python train.py --n_head=2 --head_dim=128 --norm_eps=1e-05 --init_std_o=0.0371 --lr_mult_qkv=0.5 --beta1=0.95 --lr_head=0.00638 --final_lr_fraction=0.05 --batch_tokens=32768 --steps=13358
Each number is 128 + 24 x the weight over its row's rms, rounded and kept within 0 to 255. Layers, rows and columns count from 0. Numbers have three digits each. The size before them is the row's rms in percent of the matrix's.

# gate: layer 3 MLP gate, 704x256, rms 0.043, rows 671-703, columns 128-191
# up: layer 3 MLP up, 704x256, rms 0.0426, rows 671-703, columns 128-191
# down: layer 3 MLP down (transposed), 704x256, rms 0.0428, rows 671-703, columns 128-191
gate671 110:149144086085117138142140140113125110165095200143173088153136109145160082126151071118120145116102074126116159146129159116142138139161151121115125098153123136150167135144113125118120182142137133
up671 105:153139116092160156122134121155104168171121165149144128190092150162113087156125109134118151149117110132132116126123161159170130138166143137135118126154127145138162140120111116149111107156140091
down671 109:111119119145118123138154144118101117071139146098093157116066141154121158178133124158148114130107117131124137098136143089076142132114083169181128121136089114139108110132138171124145106128104141
gate672 098:144163090134128128147188132102119143142094104116135109116143123166144158122111129116078118151103140125132139173177118120093147111111119139095126149101125160106143116154094162150109123139113097
up672 096:155153097160133115158170108130111114117163128147150096121142124148137145125150166094107118157096166107122105163123136111079128121092145121108151141164106139120096113154078116149145145144166088
down672 103:151136114160153149107181104116094084148113110144131143106125149148124141104147140074103114162092176094158116130147161111089091101092153141119152109136119165128088106148126147106137154149156134
gate673 109:108122151112100152150106139125100083145130128109107119109134177172118146155118136117109152145097099154123138078088145135126142174178155137145119109138193138168133147183103104147140147153134088
up673 103:152120119110137159135156134108146141140127123127169114104131119131129145143133135115089131185138096189126082135109118111107108163094123154117122105114130123146132142115136112146164101124119139
down673 108:105162106105134098153096146132115140154135113107142079170082098080152120117168145114126117150141138116130118163198106121143125113110115120139121097122102155075208087085178141100119134106145158
gate674 093:136173144148115122137086141124151151115126083203117137127149094126076161141152118129134122119141162148133119118163152117134183096102088109145175122116115140136095135141136095170099134095140143
up674 104:160150133125117102110127123117141133136127091135146176119131139098130152114110086111157142105122108090097157125122146141163177113134109108121134146087131078143140136118090148115085082132108138
down674 100:135153124121126122119141121149107095162164144104124172109104146112134105127111109129130131089125103088129142136116113112156104136114135123129113155116153131169170141077089135123113155155114115
gate675 107:135101135115120165104145156084111174102147141162182127131114168115092125089115147152156070172081109097170165135128150082135119112153119043146158137124146102107077145129131174100085088102121136
up675 106:110150152100118082090100089157147107146151153152099111114121121179149138147141137083147126111168158181133120138166091153106162131072168147139109117170090132103120141147132128154160188132162105
down675 111:090120138120146131109139119129143127142160111140138104111152123110124101093120155108133074136173120153133124135152156100108106122168125093117095108133054105106040108191107146130134150146183136
gate676 088:133140127127135131121097144076126113128144155099123111119109144146120153143124120107122158124148135108086162081124101093154121150102099133127105130127095107126128149138146159097114101132125142
up676 090:118151124117122135125128137104139136118110140113153133129115147187091145132109132144129139128123126094129179110148110103178113130097104123132143141149123133123146146146176107125122133140131109
down676 090:118094158143124144092166144149116124132106100126120147146096142157100120057121152102119154115107088133134110112104129172168076103145172153098087109104121119131124145123134141131163115141145109
gate677 099:156142108115113132130131098154112142122122119110122130067153094138096099126164122125131130105148144105136088123093111130117115113161153128134120115147147128124132103079127144118098134121097146
up677 096:107118113111130107129166133139119083126112096148133130155082129102129125150091110120103117110097082142113160103154138118134109158140138172161115093126146135143087146135109116109133108150108120
down677 098:127120136155127117115129132124109129139114167145129103151125170139133137123100149126144172124099114117123170151100157099140154201093185118144138140156132100138198138151102108107138124130170089
gate678 094:093159151149141131134118132103143120126135112096133178103140115149143121122101124130154167130106169135103099153154131096077139167107126119159121181150147120127126084106117110113140141118105154
up678 106:149095116143171124095134141139106132104128157134141104098122124143151127107117164119133144097124157116140113127116119117123129054136124140111089126087151147117124134146091119138122123090163131
down678 100:156158095112134104101159120154126114123104168111112130132132123134146168107118118148143121119137144107155121122124127115140147060124121121136132118124108128198113143126115102112093122105170123
gate679 093:131149129145160150129172135071149143129132150147122116117151148122143090192119123141100149159113154138131153153134105115155108146126143125096115128151093107168127168160071119130104141130092109
up679 085:111136143137132109115143113101153117161169162163137114136138126123133096148125147139111163140128134156165102162130142113134141125162115108122147162167118149155132185100131137135116119130164129
down679 088:113132155080117126114124134157113099169187162149139140160106158161113128067090098123170125164173050172129103120146146145120120100135134118154115121090107115136148153103148148137123141137155140
gate680 098:111116140098101090157111139154112095105130155143175090130152150147130098152188177127100162109142111117133063108157118093136107126134147124106110129144167106134078093120144125128131093095142176
up680 100:123170124119109185117159130092146126125123121140088099143115115136107129140120089126135140171144141117133175157118156137121145134126152125126157129171129147115143169108079114153094132151091101
down680 095:129164142135130143151116152100094126099143149116104121089170115116129143136151139139083162138157116111138157121130122137071138128100180158144147173166127133118107096111094144120133138164147125
gate681 097:150126137081105169137112108114121119117119083152129154121083079092128137121152141120121165139138126105172150184123118125178153170170095100098123136099132129130121131105111136160121134053110131
up681 087:159145120132096098112170153137129135160155152191115160173160108121166134129078159154118141115122106173096119115140132111137131095143167126148082110149159143109137119137165123165068112144079107
down681 091:158099103119120143120150135143134156134141134144102177098188106135165091143102122158130143121138155149132151152142160103123144153155122140128145112113170110047156109157130106162119171126102118
gate682 090:124112123070146093129130110138148132149136075116155113114109103097154149139093112144103108143168123155086136078126086103161173138108127123117138086134152126134133133126135104127109110095117130
up682 094:094148150112116153128096146120099128122115160134156129167115133111104112141121138109159143116105120175089142122148184157115107136137168081130126140153145123148117140167127105136123137168122089
down682 092:122135115133115148132123132115114092079093117124173114149191099160084081108106128127128102095161159152152125153134152138131143147157098094122111135144091084156097107129149136085157108159149146
gate683 099:173117119147129110104113144141094154153149157180118117141121087127112155098144140119142127136148168097128130141111114132111178162168129134117117101126150109095147100115141103110149122102144121
up683 099:151139102147149154167142165094142125141102116094157175121133114072132106137147101124129134117152143126088125104106108108133131135135135168133131090135137157155118160155141124145115165136093154
down683 105:150117132125157126147138136098122097099079150076102160111144124138131112180124121156085115128135134167133129075107109091121147155099148172108147164136118109184133148158121150105153154130090146
gate684 114:121142132139126109139107160107112122143140149091113156135123105142127119101179124135143138149159119140155091137111087134149107089115084092175166144158165122152118121140125154112099143120152133
up684 105:102133108151135167112124142156184131152130120110131137121124137135101156139088101162162153152170133144085150115111136144138170170121101118150139125123106121152151107091140139149146121141097135
down684 108:128107149111123145122167173152133103164144114140117102129083152126116141137114163162117159136147149136148119124139166130148130129136133107135174115141152115133163149136182127137090145134182150
gate685 087:122093095144095127114117132163156163146150116161105141112091119139176118176116106152119170100167136114132083102129114148117100111122106160164111119109190135149140116096095144139145120113145141
up685 095:127118131119162108117098138108108111148114160100098157125133126099159092135131123112127103126106115150168098136103169144126128092173085139123127088106152116175158145083103130122111125147091159
down685 095:118153139150109111093111130105107120158115155133087147119113155111089114075148149095149104142141087135156153157136155122112134116127108131084131173125121136150169159158128130156120115157110132
gate686 107:136111171118165106111106111142136060134128137119128144142142093143177141143138105160110079092104099104117085123129118092173136114096133108088107122134153189143123116136150151146092111130113127
up686 100:087135134115100113113089147133108110185092131130115124122140090098138158124100118157112121088142096124125096124167123125173172123137145083118142149129126134164143096100083130132120091105130121
down686 109:110110115104132093146134126143167094184071109108163142114148103105109108146117138146094089084187154136142121094139148128107139166129122134106150146151148134143082108104152115153116130101154137
gate687 103:120108103117097126112133134158162145127130129138114097113177144102096110147149106114098120103151122097142120182120120139143115141136104108164187094143124085146153171117131122165147128173137077
up687 111:141175132144143137147150137119101105133159123146152122132122167120116133156118133149139165143100138132171124114157148165117061132114148126150128117144111121092146096109112117102180154051126148
down687 106:117172092131127147148115122102128153143183134117103148104094136133129095126123175144171149150118135160131137118137136161156150133098111120082083131149138111113054154094056101128122119075127128
gate688 097:127125098121162090095140117161148109141109154128088150131116122126098135131115116110123124134126134080090126117109136109125105109170095119142118110096142132197163137111126103146150145145120152
up688 098:153121099146158121111145109157150123121106134146115154148144136117092142138134139114111123163157139078118148099111150154126120118118115095126193130141102116132128148158111116131172133180097158
down688 096:124145116149139137121078119160139133208103092130113148129140122098119122116119163120108123118159118105106130124111130115135118100143143141140155116171164148152168123136142112103128125183127145
gate689 102:163138089116150129085084150131119123117116151129159168121156069163137138180145150108115102150090138114108147106110105088108105151162127147149116135121142131122105126156107101109102121185114128
up689 090:161142160117178131087108149183136129140134128141155163115124100115149143158107173079178124122113100145110123101112121118096098114158117168139122109120145143115139126125125104117142101162108154
down689 095:140152163141160165112122089120176131182142124129147147121078148085139128121125132111170132117142124127163126143171138138163118099136121133129184117140139146163130163103133120129147148113104168
gate690 121:128153131104109118166102103139127158133115117142113200140136102143128128106111132156118144116160136149114102120151131119126151136138115139151145127113144079117170150142149141112070120161174144
up690 109:173108162099148124117150144115106123136171139126146115114130109145137127127159135142134137164148137077130111111120130113127095085105150126090121164113114122126128099138147151139157113083130117
down690 112:131097177095165137133124126139110110126164087134098079188048128117167111122168147121123122134129125130124121101123139101107132098121134094143103153154137114150130133115128102154172127075083118
gate691 094:152094142116111138143096134136125152125088117121188127117119126167122134115160140105114137099108080156139126117115123089129102135118116102142109152109164101130140129156145116112117140130129131
up691 096:129138105149150080114104116114111101124115118125129157076076112112139131142144135106118092129140112085127125143124162128114136147160126136107149167130115117119127130146138140112180142126150107
down691 093:145149145164118143078137126133135174120158138167121106176096128088137151107107138117103132131141114095081142142086141156136099123145118154161090093112119127117073138107153118156096138098142146
gate692 114:105162115098140137104129142133135150096137152096084162112187135142149118145116156111107140132152085164129128148184110121116061139129117162147108105134141130130134145105132136078081154156142108
up692 109:164125150168118134148089131071089120126169108130109137117144152126101125153151143106160150171114147159162088092145135129113109113109140101134134107122123120129117115111122112131102105101131123
down692 110:133138127109179141122087148138101120123127097090106139154114165129079086157158082119108122122099141159155133100094125122113132106127171117074125116170113140131155129094139105115093124079093136
gate693 099:109106133114121165143121155141117137117106090147149159131100091128141123131152133124141127104089111122110094131147115156141114174171125119139143148141116122116179161162194154110103110162138099
up693 099:092164133151169163086158130119136116112128180123115096110136140155103158172111110131150100131120130146150129099124116093139129104061101108122143116164126138102131102152110151101105112121117141
down693 099:094132138140143167115150103117143097106106162134079121154177120146094126157136133126119096108139129142180129074113178101136122117099153163132120100130142086138126091112083070118176137121161167
gate694 100:132138131084131121129076097122085113105150070155105140139149171142140133152125184139136135157101071123145186116089085145125126089110155107136109105103152138089082134173142123136125073113117117
up694 097:125137117152139128098153153124137158124127171088154148138093096095134124111125082131114126112142177126138084125159138149109126170149110148159161154155092138166146134109132155105082173157161131
down694 098:153179119070131116121115100130122181115140112118133104119083085123109124091094111135121155151106144131139165120101145101064153138146117135167127106116168128099087108121091146123115165126159132
gate695 101:146124149126137091144105100135128123135162139131151158127160105111120159099138089141105138164096114171117101160139123105120188150168086136125136149156142162145111141154121123130093130146139138
up695 097:091119147104132128118140185125111104115120124149084106120106098119159123115135141109099132113158114088091149111124136158132085118100143145111121113131119162150141102064124101137137141152131152
down695 098:122123082162134147115174106123096167135092134130080096164050156093159113158115118139110112108137113143077133118105130130122123131143117130139132132129113130116180166103098105150128114140119145
gate696 112:087151116134140140127140118102167187120131180127132151129154188072120097109156126134123118139137121155141144087120134128153127128123143139128129075139109050107146127159109163111082178135133131
up696 114:116102165113143126167147152172127147160126139128141119155108135117097098095090109150141146145168145148092125081118091118183163139117192160130122145095112119101100122117119121130093114133120134
down696 113:163125167158116128119151120149143077179120133153098115120130132154142104151087178131084121104117106152110127163140105137113139151141169162113106114120100129116064125172112118112112035106112149
gate697 100:100157088082106133111116107126148137116094133160127133099116091111144141170171167143099140146133128106126173133134136134175128170084164130125129123106124167127131139094103086133100125147146134
up697 100:132137121166144127109136174086164114145152160120118109137128196138149126139098113119167125120063135134109062152091119140140129144108144148117122104130122139122105125120202128101105120139113126
down697 101:146143138126123088175162131134101122144152123080123115141121155142150120127082107142148113162078136120095108115097084119160133097145128107090122129131098119142082083130124162114143151134110113
gate698 094:128167097109112151153136104177168112116110128172129124090133116096150152128132096170089163090167115102087093156131081150145179117117122096131101105080164151109101097102108137153079115136123124
up698 100:110117142084128104126144146120134093147120152148125109066131098082120108138141134103129097100117138131098159147089103105165143136115139097155159123141148121167107152116126090160125153140130132
down698 096:118142116144172127118109148132116147158090172098093153131115103117111144139137170076153084128136120104110122125087136157149142141103125120133183140150143128116142141131144154165150139127143134
gate699 099:133149141116153123100124156150147155096148122176077151151127108126115151145156102141125113121150160096110157125154127125092122096151076117119147159131158124135139116088141062170119103112096108
up699 093:147091156090151122087121119150113109137142115123113108125105097153130132141113162079114112129139103144141121127137100156165150122129153137108147131129130144185099106108151143089125135128139125
down699 097:085135129092092103133144086140153133162139127118107128087127095133137089103115163088166136136159112159120094074087139149126147101118126125153125112094110156181107125130149175125141155098133144
gate700 110:130089109110111129074128070105123138144144136114101119104143148149114161129163114113127117101115080108154132143099138167134076135144109151110144122114132085117114148106115141086151101135140129
up700 107:133105126141073160119135117152092152120148073151082129105151122122140154125133149095174149091127107097190114097149072162129085107131132128121136129116112140134159138132124111110151090098133136
down700 105:153119152094108084142162169147102130163115149110137126118082141107124089080140147138090134165102130122088168129152127087143091141116133123105122136091163136136102128141115122163130146146124160
gate701 100:074160099083162163099145126118104178122132108118107146157167110140132196143115114112139105121113144128139139103129083088151109131109116116098136136101155115115154123136147101150087131156145129
up701 093:127099113118141086151120128148129123162162132163124078119135126156136170087167107166163133148105125145121089122096102108112147158111124107106089106132139110100128137140154143103193127098116161
down701 099:111081094123163113100123113116074109100109110149116124095118064139096173127123106180161163127079180144134136120117106097123167110129100116134106110110167136120112086156166085132137171137164092
gate702 089:182104087094143141143087138149132153131143122155138106100153113162120086142126138134131131136156171133170121164105115116132095132109123129110126181130101106148117144125109118152121130098110136
up702 089:170139115110109099124134142164158129097159127119124119123136088116105130111136089138171129121143129129094116124059098132138094112120112136102089102169149097137118139136127168118142153109103117
down702 097:130139154131169130144125180143117153113113118111103116139120177136188103137129095171124099142112126167085146142149100141113141146130152094193115146134129115152119139111161158115125164128104159
gate703 089:094114125161109095097153102122121124144166177109107126092121120106132122151139102144150117146133112132164120147168150124109151144118128158130121130151140106123152135149133113133144161130129135
up703 110:113148119132136145105123101107151148089164152159162134096165107134120140130137128149140164178135156151100131113169126115118152119138172055125144083098131113121153142156125092099125121109141114
down703 097:137127127144132110074103105125164165122152126152121163103095090137112118167126142177133140138163101146114139130145107113113161131123115104136143098126089115093170118156103171134095084101118133